Part of a small language model's weights.
Size: 24 layers, width 224, 7 heads of 32 (1 for keys and values), MLP 576 SwiGLU, vocabulary 2048, 13M parameters.
Architecture: RMSNorm before each block, rotary positions, no biases in attention or MLP, untied embeddings, normalized queries and keys, attention and MLP in parallel.
Training: a variant of Adam for these matrices, 217M tokens, 6608 steps.
Each number is 200 + 20 x the weight over the matrix's rms, rounded and kept within 0 to 999. Layers, rows and columns count from 0.

# down: layer 16 MLP down (transposed), 576x224, rms 0.0564, rows 446-485, columns 112-167
# gate: layer 16 MLP gate, 576x224, rms 0.0581, rows 447-486, columns 112-167
# up: layer 16 MLP up, 576x224, rms 0.0575, rows 447-486, columns 112-167
down446,211,215,173,204,190,189,206,201,214,196,185,208,209,178,194,204,181,186,224,179,184,216,223,183,215,201,186,176,211,197,171,208,204,214,235,192,183,197,189,236,203,219,237,214,187,191,210,229,199,188,193,226,199,202,181,224
gate447,146,195,183,253,197,220,208,212,215,218,156,215,201,193,158,201,233,210,184,201,219,150,204,175,202,189,193,178,173,202,228,210,201,205,210,201,210,178,169,229,184,228,184,191,165,218,211,213,200,177,150,209,218,186,194,224
up447,186,194,221,195,189,185,169,199,219,185,193,174,197,195,207,227,222,172,215,206,163,225,197,191,218,219,211,229,260,209,202,187,214,213,215,225,192,187,184,206,184,189,183,181,211,207,180,234,193,231,209,165,190,178,198,188
down447,181,167,196,203,213,204,202,224,197,223,199,196,169,188,196,206,172,197,200,192,249,189,205,199,215,183,168,179,197,230,209,201,182,219,210,189,215,194,167,217,187,212,205,179,175,207,219,176,193,194,195,224,205,222,182,187
gate448,184,189,250,216,190,172,198,180,187,171,226,208,204,203,162,205,195,198,194,200,221,220,230,156,211,172,201,196,183,236,221,175,153,183,224,188,173,216,215,184,200,176,219,210,205,199,182,210,203,191,219,202,241,211,199,224
up448,171,180,217,221,207,189,190,215,195,230,193,218,208,188,195,229,149,220,171,210,204,221,173,175,199,160,232,210,210,188,225,194,169,191,247,194,186,219,192,229,170,216,179,218,215,179,169,169,204,173,190,223,222,213,200,180
down448,226,207,200,188,189,189,202,217,223,184,207,167,197,159,167,201,219,184,222,192,190,181,192,183,179,209,162,197,240,183,195,206,212,166,155,243,172,183,206,192,228,218,200,172,199,235,220,206,187,239,184,202,206,179,169,185
gate449,190,170,199,186,195,221,145,196,203,220,158,195,170,188,200,239,203,226,218,247,173,181,225,180,201,220,219,223,211,210,156,206,211,217,210,206,192,216,182,191,212,217,208,209,207,218,210,207,203,207,179,193,187,207,182,185
up449,221,229,256,190,192,168,191,186,208,229,196,218,192,185,210,185,228,207,159,184,202,187,218,167,194,166,164,191,168,197,198,214,207,176,200,233,192,163,208,209,225,235,193,184,200,171,214,205,175,237,213,178,205,208,187,181
down449,220,180,182,204,226,210,202,223,221,217,202,192,201,209,240,236,209,206,204,220,184,190,232,198,184,212,223,233,188,193,220,236,179,186,217,190,200,204,194,222,199,177,199,220,206,223,219,185,178,212,235,190,200,215,165,215
gate450,200,189,195,191,229,195,201,239,212,175,222,169,199,242,189,206,200,224,203,215,188,204,203,197,206,199,202,250,188,199,214,173,202,191,203,197,184,137,210,175,191,193,156,196,190,220,198,181,237,219,218,174,203,181,219,204
up450,220,168,192,173,194,207,187,216,223,178,178,198,208,198,229,213,205,187,206,215,185,177,200,209,209,236,202,177,180,178,205,200,190,200,201,172,210,174,222,216,221,233,211,226,205,229,200,192,205,223,203,201,157,187,176,218
down450,185,210,216,217,227,247,192,217,224,238,197,219,191,195,185,146,185,183,170,198,172,198,201,202,204,198,210,179,205,227,222,165,178,189,163,214,179,173,186,222,196,222,225,186,220,228,208,188,215,213,198,171,181,254,228,172
gate451,215,160,245,216,204,186,198,217,179,212,198,202,197,217,217,202,211,205,264,211,191,196,238,175,212,191,210,220,211,198,224,202,215,204,205,204,224,222,210,190,214,194,215,216,209,182,188,244,199,218,225,191,201,187,205,214
up451,239,165,210,222,179,190,199,206,226,201,184,224,207,170,243,215,241,185,212,212,195,204,192,193,207,210,215,198,215,184,223,202,235,192,184,162,178,201,203,148,182,218,213,200,202,214,222,185,215,212,221,219,201,198,210,206
down451,228,240,211,200,212,169,173,233,159,191,209,220,234,191,191,179,197,221,216,203,203,141,220,209,193,197,199,182,224,209,191,165,193,212,185,198,182,202,205,196,180,176,213,226,206,178,169,209,194,165,193,193,218,180,168,203
gate452,198,189,204,230,233,233,190,179,166,174,187,231,178,215,197,196,202,206,198,206,230,172,186,214,178,211,226,218,177,206,200,198,177,223,169,192,224,247,222,209,210,216,183,172,205,169,171,242,228,179,226,179,187,188,177,206
up452,174,209,234,178,192,222,201,212,214,212,173,203,208,161,180,213,172,172,194,198,150,207,217,229,219,200,131,187,176,176,242,226,202,195,220,191,215,168,201,228,224,211,202,200,166,219,232,205,176,189,177,233,227,211,226,220
down452,213,180,251,218,208,201,198,187,175,219,212,191,215,188,192,199,178,176,195,139,191,201,229,198,206,249,210,173,213,215,186,230,200,183,198,193,191,213,184,184,197,211,174,195,195,211,209,172,210,203,167,197,236,168,149,180
gate453,188,205,184,199,211,193,179,174,196,221,206,215,208,154,177,184,178,181,195,192,200,190,197,191,157,174,217,220,188,166,190,142,173,202,210,225,216,235,177,174,222,218,204,245,200,185,192,187,188,202,201,154,198,191,206,221
up453,214,183,162,184,180,193,255,182,185,202,218,259,181,228,217,222,136,188,184,205,212,189,189,198,253,175,213,177,176,191,159,204,219,227,185,225,224,201,162,213,194,204,199,204,165,191,235,173,212,213,205,200,211,222,180,208
down453,224,176,219,181,182,164,212,159,177,190,206,226,218,216,206,152,193,188,228,212,197,216,205,212,262,191,205,204,183,215,191,167,243,212,196,168,216,223,223,190,217,209,227,185,235,194,166,188,217,233,172,213,212,210,194,221
gate454,179,205,194,200,174,215,209,211,185,189,190,209,216,237,176,167,186,207,167,227,198,196,183,211,229,183,231,210,186,210,203,205,176,213,220,200,227,242,228,201,162,222,190,187,189,212,165,212,222,203,201,183,207,230,198,210
up454,203,178,193,220,227,172,192,208,212,197,227,171,205,199,206,191,244,218,199,195,191,216,221,233,204,210,205,183,200,203,187,211,199,171,186,214,166,157,181,176,208,175,214,184,190,175,202,204,198,212,214,193,222,175,207,202
down454,176,222,201,199,189,224,200,205,181,199,197,222,199,230,182,193,195,234,192,214,192,218,222,199,245,197,192,199,205,209,227,211,178,208,212,197,226,208,209,200,182,217,214,179,196,219,177,215,199,222,213,221,205,224,206,221
gate455,183,197,230,182,210,208,194,184,193,134,188,208,204,219,168,237,234,206,212,188,158,220,180,194,213,220,216,223,199,221,180,205,213,214,203,201,176,187,209,223,203,211,229,151,210,202,185,236,192,181,212,193,226,174,181,199
up455,206,216,205,237,173,233,183,188,182,180,176,191,237,193,205,195,172,193,200,187,182,189,183,237,217,199,227,215,234,169,204,194,188,214,194,200,222,227,235,179,202,192,215,188,221,194,199,189,180,202,218,257,203,175,204,219
down455,184,189,200,179,199,189,198,194,218,175,189,186,225,202,214,201,187,196,182,204,186,207,164,207,233,177,188,211,205,204,233,209,175,213,198,207,186,208,221,200,181,210,192,200,199,213,219,209,215,197,201,192,194,205,186,190
gate456,232,202,171,187,193,200,197,200,180,183,176,193,191,181,196,191,180,192,227,183,213,198,197,225,195,203,194,212,214,205,192,185,177,242,192,185,150,231,172,204,219,190,204,185,217,203,190,232,183,225,222,205,196,226,208,234
up456,213,182,176,210,191,169,214,190,217,189,187,186,156,168,201,172,198,181,192,219,204,219,203,170,188,198,209,199,237,178,169,251,182,173,231,205,196,195,206,206,214,198,195,210,187,217,228,188,196,187,211,153,198,194,205,157
down456,218,217,216,210,189,195,198,208,224,216,187,181,220,208,182,210,203,220,195,158,201,193,212,200,225,190,215,203,178,226,195,198,201,187,208,187,206,231,213,224,192,212,206,191,168,177,209,212,178,214,179,199,210,209,187,226
gate457,200,163,209,192,189,192,195,195,174,180,210,223,179,196,218,218,216,204,206,177,225,208,197,217,195,205,222,204,194,190,204,208,213,215,210,193,221,200,232,213,185,187,179,185,212,233,173,151,220,183,218,188,193,187,201,217
up457,190,167,181,168,214,205,203,202,222,235,189,188,199,205,216,196,217,199,202,212,217,191,230,191,223,234,188,186,187,195,195,239,193,221,189,197,173,230,197,201,237,210,208,177,168,172,172,219,190,198,216,225,198,214,206,217
down457,214,231,237,233,206,207,201,195,195,185,211,209,209,194,182,213,184,202,195,181,201,222,165,219,182,208,228,209,220,196,205,158,176,174,179,217,224,210,187,173,175,196,194,235,197,216,189,187,190,174,195,213,218,176,211,214
gate458,165,197,195,201,175,197,174,187,176,193,193,161,206,226,210,192,231,237,177,219,191,217,209,236,179,208,184,171,198,180,223,184,156,172,240,198,212,197,207,193,142,211,228,190,193,199,194,204,227,165,199,182,170,203,203,211
up458,181,210,199,227,203,186,191,180,218,217,190,226,182,196,193,230,216,181,193,170,226,200,208,224,241,160,189,175,204,203,211,199,214,178,170,177,205,176,179,179,186,196,162,192,208,223,214,209,232,184,224,212,192,177,185,189
down458,210,182,186,202,227,161,224,210,229,207,242,201,172,220,206,212,198,189,162,218,189,222,226,160,175,184,205,238,188,221,207,231,176,225,215,193,216,201,211,228,193,192,185,210,207,164,202,197,175,168,221,237,237,193,214,213
gate459,185,154,188,194,192,196,177,177,221,197,218,180,170,203,198,164,211,204,207,188,201,199,192,204,213,177,186,171,230,212,223,245,196,182,206,185,183,204,139,224,173,203,204,204,189,165,206,206,199,202,214,181,214,211,178,212
up459,195,212,236,173,196,195,181,188,210,197,199,187,161,202,229,221,216,200,166,199,171,192,222,182,188,182,189,195,183,188,214,198,168,233,207,215,201,212,220,229,182,181,227,194,160,174,177,219,195,228,186,185,186,204,171,212
down459,201,187,180,192,198,197,191,193,218,206,221,184,181,205,224,182,201,195,229,191,211,195,201,194,215,164,191,205,233,230,211,233,204,183,195,213,184,204,147,208,180,197,188,219,187,163,242,184,199,193,201,199,193,212,218,179
gate460,189,184,206,205,200,197,211,205,194,185,217,179,215,179,183,179,228,146,186,210,162,212,208,215,182,210,181,182,211,186,166,225,178,220,184,225,212,178,216,205,205,199,210,188,219,185,192,201,195,234,177,173,212,181,189,210
up460,211,183,179,214,166,202,215,169,223,205,210,211,215,228,170,161,170,215,187,243,199,209,187,214,203,190,204,171,211,166,204,161,145,217,168,175,210,184,194,182,160,179,190,186,221,186,187,188,201,254,193,233,246,204,208,195
down460,232,257,228,204,207,186,184,187,215,193,203,216,186,191,199,188,217,262,179,169,190,174,238,213,180,206,212,190,206,217,200,170,195,197,203,199,208,184,193,178,221,182,199,221,196,163,211,220,199,179,226,214,207,207,209,215
gate461,179,182,193,200,220,183,214,192,179,180,199,173,184,231,210,155,191,192,172,196,154,181,211,215,203,194,206,238,186,177,192,173,185,216,186,209,194,217,245,203,167,171,200,214,218,227,172,229,193,179,167,238,202,171,179,203
up461,195,185,209,173,182,199,217,214,182,182,201,217,201,205,199,202,186,187,204,223,157,143,207,188,212,200,191,208,221,185,213,217,187,212,214,196,177,176,185,230,189,206,220,242,214,197,190,202,179,190,195,198,200,226,187,198
down461,198,181,187,248,236,220,205,198,201,190,185,175,188,187,240,213,193,167,194,212,220,203,208,195,208,209,207,183,205,207,202,197,204,190,176,180,183,199,180,195,200,203,194,182,214,228,214,181,210,214,232,202,226,206,229,174
gate462,177,225,184,197,194,213,153,226,224,216,216,187,211,194,226,170,194,215,188,166,182,204,234,185,200,190,226,194,204,205,190,218,214,205,212,191,234,187,190,214,185,220,217,231,175,178,192,212,242,179,171,200,205,194,189,245
up462,213,213,169,215,183,222,179,208,184,156,173,215,195,211,202,219,216,223,197,174,197,218,203,198,188,207,202,151,238,200,186,235,171,199,208,189,198,190,172,173,209,198,208,220,172,223,193,181,200,194,198,185,214,177,219,210
down462,199,154,185,200,210,161,188,189,201,207,213,188,190,161,164,193,224,176,167,213,230,232,195,180,176,220,170,218,219,220,198,207,222,197,198,231,205,179,217,218,178,218,181,196,222,210,213,191,221,223,218,181,218,200,215,157
gate463,200,193,224,181,176,171,203,198,221,175,212,235,204,234,218,205,197,208,201,265,197,194,243,205,195,195,213,190,223,184,184,178,200,195,212,225,202,246,205,209,184,218,188,244,197,210,212,171,192,180,186,189,197,193,215,193
up463,197,217,222,198,199,212,193,195,190,188,195,171,214,188,236,198,158,226,194,190,209,232,202,236,194,171,190,162,165,213,157,215,233,252,223,179,209,190,175,163,225,220,202,183,182,208,176,199,184,234,206,230,197,150,211,213
down463,230,245,224,203,178,161,202,183,183,167,191,185,204,225,247,221,187,214,175,223,197,258,198,183,189,185,215,185,208,195,215,157,214,187,226,187,187,233,206,187,205,215,184,203,230,222,193,191,200,213,143,178,193,164,168,207
gate464,208,182,198,198,189,217,194,204,207,186,171,198,210,216,214,207,201,224,213,233,162,187,185,211,211,214,197,204,188,184,182,189,210,240,243,242,168,223,172,202,220,217,200,208,204,181,221,198,203,213,199,194,196,192,165,194
up464,214,191,197,249,213,201,210,189,230,184,191,203,210,205,192,193,199,232,208,227,172,180,224,214,206,189,184,191,172,214,222,186,224,199,249,185,170,205,192,195,184,192,207,211,204,193,210,189,211,169,198,243,178,219,190,196
down464,197,254,170,185,201,183,193,208,212,215,208,210,195,183,208,228,203,174,184,197,229,184,161,179,201,211,217,180,206,229,174,200,185,177,211,205,199,165,219,181,226,203,213,186,193,184,237,212,202,211,209,197,262,201,198,188
gate465,164,184,221,175,194,224,161,198,192,209,171,134,186,194,218,231,217,189,184,218,154,161,225,199,190,186,220,199,213,233,193,148,163,241,191,160,215,213,188,225,189,234,197,163,205,220,174,207,194,205,183,212,217,167,171,185
up465,165,183,199,197,198,183,195,213,227,243,198,193,183,222,199,210,174,215,213,213,204,209,206,193,222,203,196,187,175,225,188,221,202,172,197,209,228,198,183,219,218,181,192,241,183,172,226,210,226,183,196,212,218,190,185,186
down465,224,210,185,219,209,208,177,211,174,224,191,202,206,206,200,197,208,170,186,191,194,189,209,186,176,202,209,191,182,224,165,164,224,205,229,218,186,210,189,208,225,205,215,174,205,190,200,234,194,197,205,199,188,184,223,217
gate466,201,153,208,239,226,186,179,205,192,195,182,226,197,221,185,184,219,210,188,193,188,195,224,195,197,208,222,198,214,200,204,150,174,186,158,196,227,221,220,222,184,171,186,174,183,190,164,217,209,225,160,208,169,216,176,199
up466,196,147,216,216,215,194,194,210,181,193,184,194,198,197,204,183,211,185,169,179,192,207,195,198,202,218,242,222,205,194,196,179,216,159,208,175,213,249,200,228,202,174,199,209,179,177,169,239,182,219,174,196,190,236,191,215
down466,187,200,221,159,203,222,200,209,182,200,240,225,211,177,199,205,193,193,183,220,209,210,177,219,202,204,197,206,188,196,197,215,230,209,222,197,203,186,205,190,209,202,170,247,207,206,232,193,200,202,197,182,207,208,210,191
gate467,222,212,199,200,183,222,157,217,211,195,230,215,180,205,208,193,171,238,192,185,174,221,203,216,185,201,198,174,217,193,217,213,189,196,209,185,210,180,224,246,179,215,215,190,189,191,212,187,232,223,163,163,181,203,137,215
up467,184,179,204,238,177,194,225,192,186,198,199,257,229,207,134,187,230,176,222,204,168,174,216,226,136,199,214,208,217,183,189,169,206,221,203,199,198,210,210,195,214,209,182,225,218,227,167,179,231,152,191,191,234,206,220,164
down467,211,220,187,186,217,207,207,243,202,204,239,218,184,165,156,178,167,224,172,157,179,218,167,215,154,190,217,210,194,214,199,167,207,173,192,188,192,194,192,209,188,188,184,207,224,197,208,203,235,167,197,167,202,218,180,172
gate468,203,156,243,191,193,163,210,170,201,177,204,185,198,187,194,197,206,202,202,132,168,186,216,206,196,185,204,207,183,195,220,185,222,230,204,199,208,175,180,207,176,181,225,211,217,213,182,220,190,188,193,179,173,214,194,203
up468,228,226,214,186,206,235,169,212,230,203,208,199,173,186,193,200,203,204,198,192,198,185,194,192,206,195,191,201,193,218,189,208,202,206,213,146,213,212,203,201,225,223,221,179,192,157,205,170,189,213,185,225,196,224,202,202
down468,198,198,202,253,205,191,174,213,178,209,216,228,215,169,183,207,181,237,209,205,175,193,188,185,190,209,228,206,196,205,181,189,201,203,211,169,208,196,198,189,208,213,182,204,199,197,181,190,218,201,202,201,185,183,196,205
gate469,210,170,173,190,207,170,209,197,190,180,185,195,166,166,211,226,225,182,216,188,179,177,201,198,181,214,227,210,172,221,185,214,217,206,208,211,228,190,217,172,183,197,193,164,242,209,185,193,255,213,221,215,233,146,199,202
up469,201,186,200,207,236,164,193,215,160,237,214,207,227,207,215,223,202,196,238,162,177,220,182,131,183,191,227,212,225,179,222,179,180,197,202,215,211,238,194,181,185,185,201,215,209,179,154,197,186,184,199,163,187,232,192,210
down469,175,158,171,196,269,174,198,212,204,201,183,173,217,218,158,201,203,207,194,213,217,201,198,204,198,200,193,173,239,195,196,196,206,219,168,173,228,222,183,243,193,185,190,204,196,222,199,165,224,198,228,182,202,185,209,204
gate470,198,161,182,187,195,196,191,241,205,198,196,202,238,194,196,232,158,203,213,168,167,181,238,163,238,215,214,224,220,208,197,185,223,205,238,234,220,179,157,184,169,214,180,191,210,152,214,179,187,233,238,176,170,188,217,218
up470,193,217,210,189,219,170,177,196,198,198,202,216,186,210,204,182,192,200,164,172,210,161,180,219,201,229,195,203,176,177,207,187,213,217,164,184,185,219,222,203,199,207,191,222,210,217,212,213,195,212,196,183,190,174,197,231
down470,201,178,194,178,164,207,190,191,202,193,197,190,225,222,221,202,154,213,227,201,171,186,232,205,234,191,232,209,235,212,188,185,236,203,240,216,177,181,159,168,192,207,179,188,176,179,197,202,178,191,222,178,199,191,240,215
gate471,211,226,202,171,202,201,206,231,192,206,210,194,173,219,210,222,218,214,161,195,202,214,209,189,175,228,222,202,205,193,202,214,186,228,173,193,220,177,219,261,215,219,199,185,182,216,192,224,220,205,189,177,162,191,157,236
up471,176,214,162,217,185,201,198,193,192,191,240,199,203,213,201,195,174,243,198,190,202,209,201,189,172,180,199,220,179,198,187,217,207,186,213,223,198,200,245,188,190,189,206,166,223,201,201,203,214,156,166,213,199,234,173,142
down471,184,183,186,194,215,205,214,191,216,217,206,220,233,220,221,189,219,191,156,187,205,206,170,205,174,179,238,171,178,207,223,186,219,180,218,175,220,245,227,237,227,228,190,195,220,192,232,178,214,212,223,206,210,204,220,193
gate472,162,181,225,181,199,198,168,244,167,214,220,188,194,219,217,208,175,186,208,179,178,218,202,230,218,213,230,183,184,197,208,165,230,237,227,232,233,185,187,195,191,199,224,210,199,209,209,193,191,214,226,203,182,184,223,229
up472,173,169,217,218,219,206,206,198,188,182,221,217,174,190,184,184,209,212,179,187,180,173,199,186,204,187,217,227,167,191,234,179,196,187,198,197,179,204,173,188,212,212,189,175,192,170,204,151,180,205,225,213,165,215,186,215
down472,200,193,217,180,199,190,184,214,185,231,183,201,207,223,202,196,188,198,201,196,198,198,185,222,219,227,237,219,204,185,165,171,200,195,187,188,204,233,178,170,172,211,187,200,186,202,226,192,186,231,178,200,204,202,227,216
gate473,219,172,203,222,205,220,203,177,149,204,208,224,166,233,201,205,173,228,178,198,214,224,209,217,211,201,228,236,191,221,173,217,163,223,234,183,198,211,216,225,176,201,223,220,223,192,216,199,234,160,172,196,206,197,212,192
up473,187,225,201,194,188,204,190,204,165,210,194,234,240,196,191,209,168,196,216,192,200,227,166,234,199,178,167,186,157,166,237,208,220,186,183,197,205,173,195,181,182,171,214,217,198,207,185,200,195,196,192,218,217,200,215,228
down473,188,191,191,211,212,175,233,221,213,194,207,208,222,215,188,212,195,214,188,211,204,245,204,254,207,172,218,197,196,231,236,198,176,182,238,184,203,179,198,224,205,199,234,199,218,212,175,230,225,169,190,200,237,194,202,190
gate474,182,167,168,209,180,226,220,205,187,201,199,218,180,211,150,236,191,184,233,210,211,180,218,209,237,208,233,217,197,174,207,199,214,204,214,186,221,199,195,165,202,169,191,227,175,162,183,206,180,209,191,174,219,181,215,188
up474,194,170,187,192,215,204,187,183,216,202,215,213,205,212,216,210,200,208,200,193,195,192,212,196,233,194,202,218,191,194,194,189,201,181,215,193,203,185,180,166,177,230,204,208,188,162,189,161,195,222,214,210,190,178,214,189
down474,209,204,193,161,190,169,238,178,200,184,200,201,168,183,195,177,180,180,197,202,179,214,188,182,203,200,179,195,201,196,199,201,214,211,202,216,207,231,207,227,201,156,187,211,196,207,219,231,198,200,179,190,217,207,170,182
gate475,178,194,197,198,173,214,217,194,192,189,192,195,182,174,202,218,165,211,201,206,193,188,218,184,174,195,222,193,227,216,156,251,227,189,189,169,157,183,219,197,215,210,221,185,210,176,194,186,205,163,185,199,245,171,190,179
up475,211,189,177,163,175,212,192,166,185,204,232,222,226,175,209,205,172,220,233,174,203,197,180,211,225,188,206,190,192,228,194,212,207,192,236,161,181,176,173,209,178,224,194,207,226,192,208,251,226,223,199,215,212,167,221,199
down475,201,197,208,217,202,193,194,200,179,188,175,226,234,192,202,170,221,166,202,195,219,201,176,164,210,204,210,188,208,157,193,189,194,184,205,244,202,218,214,194,225,181,170,204,181,228,208,181,182,196,198,216,186,205,203,241
gate476,207,189,219,235,180,194,188,212,223,179,185,182,233,187,176,202,210,190,193,209,189,202,200,213,197,214,218,198,209,188,219,178,152,252,220,181,175,209,229,200,213,206,257,222,178,213,174,198,203,199,218,177,185,214,184,200
up476,191,184,201,212,205,200,213,204,162,161,177,221,196,205,214,208,184,217,176,234,230,193,201,224,171,217,179,205,207,222,198,151,208,206,214,185,228,214,241,175,205,200,222,231,199,208,202,191,227,161,203,193,169,204,196,212
down476,227,205,199,232,227,191,213,193,153,209,208,194,183,196,219,223,201,187,211,235,201,216,201,186,187,222,209,209,201,201,154,168,215,196,216,243,186,221,188,150,185,200,162,209,217,180,217,213,202,202,204,203,201,201,192,163
gate477,209,180,217,219,148,168,225,220,190,185,204,193,193,169,202,239,174,179,222,217,187,185,204,192,225,193,232,229,192,193,216,196,203,195,208,213,181,194,223,173,135,180,189,157,191,186,225,191,212,171,210,176,226,165,209,205
up477,165,193,216,202,222,218,184,229,213,178,183,176,185,200,196,183,213,218,186,220,213,241,186,215,204,216,239,182,195,193,235,180,204,203,191,213,229,199,261,226,206,198,202,206,192,188,164,203,219,201,233,242,175,186,245,206
down477,209,205,239,222,210,190,171,234,206,199,194,181,175,194,201,183,152,189,185,226,245,213,188,183,218,206,219,208,208,198,228,172,185,222,178,247,217,194,242,212,201,225,221,182,222,227,199,184,223,197,201,208,211,176,222,191
gate478,208,185,199,222,197,182,186,193,213,199,184,197,213,192,217,204,176,179,208,171,201,181,203,217,194,201,206,195,206,220,186,201,225,179,178,219,200,205,151,187,185,201,201,217,217,170,225,208,211,223,171,153,212,209,230,192
up478,206,204,201,216,203,176,201,175,216,169,165,207,210,192,176,174,181,177,214,197,178,220,180,204,200,196,219,191,190,196,211,204,191,201,187,184,153,224,210,203,191,160,197,217,224,242,210,210,200,183,173,140,189,205,206,198
down478,205,195,204,185,168,176,204,216,205,205,208,204,187,209,207,194,220,191,214,192,194,201,218,186,199,178,231,185,183,224,208,179,191,185,205,182,191,181,213,191,238,236,216,183,149,172,194,172,200,207,211,213,168,215,164,188
gate479,217,191,192,195,200,209,207,192,193,209,205,242,205,212,197,195,195,208,225,147,199,172,189,180,203,226,185,171,228,199,182,200,148,221,194,190,203,160,186,183,172,233,238,213,204,217,214,225,217,235,185,203,203,214,169,216
up479,174,214,200,232,181,213,220,196,166,220,205,191,189,254,217,184,213,186,176,215,171,215,191,185,156,200,205,166,177,187,204,193,194,183,215,221,216,194,211,221,203,180,177,198,218,222,210,198,184,183,219,210,222,191,235,217
down479,195,179,214,221,211,216,182,191,246,192,232,209,192,144,202,177,218,246,221,176,196,178,217,210,224,203,195,201,176,198,232,193,186,202,176,228,202,204,193,161,230,237,200,182,202,195,209,216,218,214,211,151,188,211,163,191
gate480,228,175,228,227,206,220,170,182,226,214,208,207,205,167,186,219,225,172,220,222,195,198,194,224,175,192,205,226,229,185,176,213,224,227,192,182,213,200,222,207,197,176,163,209,204,201,202,208,235,228,167,188,194,211,187,189
up480,205,213,194,212,215,221,207,222,191,225,227,233,208,227,167,187,186,243,188,217,194,210,228,204,200,194,222,180,206,220,218,206,181,218,194,225,219,163,213,181,202,186,207,195,194,241,182,207,225,188,185,195,203,162,186,228
down480,208,163,191,174,184,216,197,167,219,191,183,187,199,196,200,183,248,175,225,195,246,208,194,177,197,228,197,188,230,191,218,193,193,190,186,171,211,199,197,227,180,201,168,179,221,195,184,203,199,215,178,209,204,192,211,181
gate481,189,221,243,207,184,232,193,214,195,180,218,174,177,203,170,166,217,211,234,212,198,196,190,233,188,184,192,205,214,206,215,216,195,218,221,211,199,179,211,228,191,215,215,160,192,191,212,190,195,195,180,166,215,186,184,215
up481,204,182,203,227,165,213,201,175,204,226,237,161,185,204,215,205,215,217,191,199,205,184,171,204,208,197,190,201,208,229,175,192,216,235,194,207,172,238,161,169,205,205,226,205,195,161,219,252,174,221,191,186,209,187,165,179
down481,192,210,237,199,203,227,220,155,232,225,198,207,222,229,233,218,211,229,167,202,222,193,186,221,221,198,174,202,185,222,228,187,208,211,202,274,178,215,188,184,206,197,200,176,173,220,179,196,207,182,206,200,198,196,202,211
gate482,220,214,190,216,165,195,230,208,162,188,176,188,208,228,216,195,172,221,224,207,191,219,204,201,214,180,207,236,191,185,210,189,187,192,247,218,202,186,210,189,200,199,218,198,218,189,217,201,212,234,185,179,206,193,212,207
up482,231,249,198,213,200,193,215,197,177,217,232,179,236,210,168,215,203,190,207,206,222,212,209,196,166,209,176,192,172,200,193,205,208,202,239,255,197,212,216,229,207,204,179,169,217,187,198,203,205,190,207,210,228,180,207,208
down482,161,186,192,201,186,209,200,180,223,228,193,196,182,179,185,221,177,213,177,217,213,212,210,226,198,216,188,171,178,214,205,209,220,174,211,237,188,217,198,212,219,194,154,155,183,209,196,209,204,196,202,227,147,173,195,166
gate483,192,187,179,176,189,185,213,211,206,173,199,195,146,188,187,211,227,173,193,165,209,178,222,193,159,227,226,218,221,194,175,223,219,207,207,205,177,157,192,192,228,231,193,208,174,184,238,208,198,169,165,188,191,171,169,210
up483,222,239,203,215,216,192,207,155,191,197,221,199,232,224,203,171,177,224,223,247,183,175,189,210,179,169,224,223,170,174,214,185,187,205,188,216,232,214,230,211,196,165,215,196,203,225,179,182,196,210,203,173,191,186,219,220
down483,221,206,193,210,193,210,179,207,194,213,234,189,192,187,204,190,192,207,208,210,162,172,209,220,223,195,180,205,211,183,214,211,205,234,180,183,181,243,232,204,213,212,217,185,240,203,191,190,183,206,203,199,204,221,169,207
gate484,214,200,184,188,146,178,175,184,233,177,191,200,215,203,200,189,202,178,205,189,210,194,208,155,238,205,203,208,199,228,214,195,212,212,223,195,181,222,170,178,187,222,197,217,196,191,219,201,205,239,211,197,210,203,173,217
up484,174,215,192,205,189,216,173,243,186,233,240,182,193,183,231,207,223,188,185,185,196,229,194,173,198,189,205,192,226,216,199,170,233,192,188,205,168,187,211,199,178,162,193,172,184,205,221,187,189,206,191,192,204,177,216,180
down484,253,196,212,214,209,209,187,245,189,170,197,208,202,201,201,221,220,179,201,195,213,209,175,213,207,190,191,187,186,211,176,190,171,229,218,225,192,186,220,201,205,172,186,188,200,192,173,181,243,197,169,175,198,222,211,183
gate485,172,185,212,227,221,208,199,190,211,212,194,188,168,162,177,226,212,228,228,211,218,196,214,185,224,210,215,184,171,188,202,164,218,219,232,182,204,210,216,173,166,174,188,190,171,222,204,226,192,217,158,210,187,189,208,209
up485,181,205,180,210,194,196,213,180,229,182,198,170,232,225,227,206,222,169,182,195,216,187,216,195,245,227,166,202,211,178,188,194,166,172,176,190,188,211,216,206,205,206,156,167,221,216,195,215,209,189,239,193,187,160,194,223
down485,209,199,194,231,221,204,216,200,213,198,212,193,196,214,196,183,182,208,205,224,180,192,245,167,215,160,219,199,198,206,240,182,231,226,216,206,202,229,203,158,212,158,204,204,201,222,189,203,203,194,191,220,235,193,204,234
gate486,236,208,189,188,228,216,192,199,225,182,187,198,202,184,170,193,219,191,189,193,196,181,214,190,164,201,225,195,225,189,246,223,209,198,150,221,203,196,196,176,179,213,237,259,187,212,198,213,211,209,199,194,189,210,188,198
up486,203,177,216,175,161,194,204,206,195,189,236,163,214,216,248,208,199,218,179,170,186,252,183,230,198,193,179,203,157,210,194,185,203,209,178,199,203,163,236,227,207,219,154,195,233,182,177,236,219,205,191,214,166,210,198,185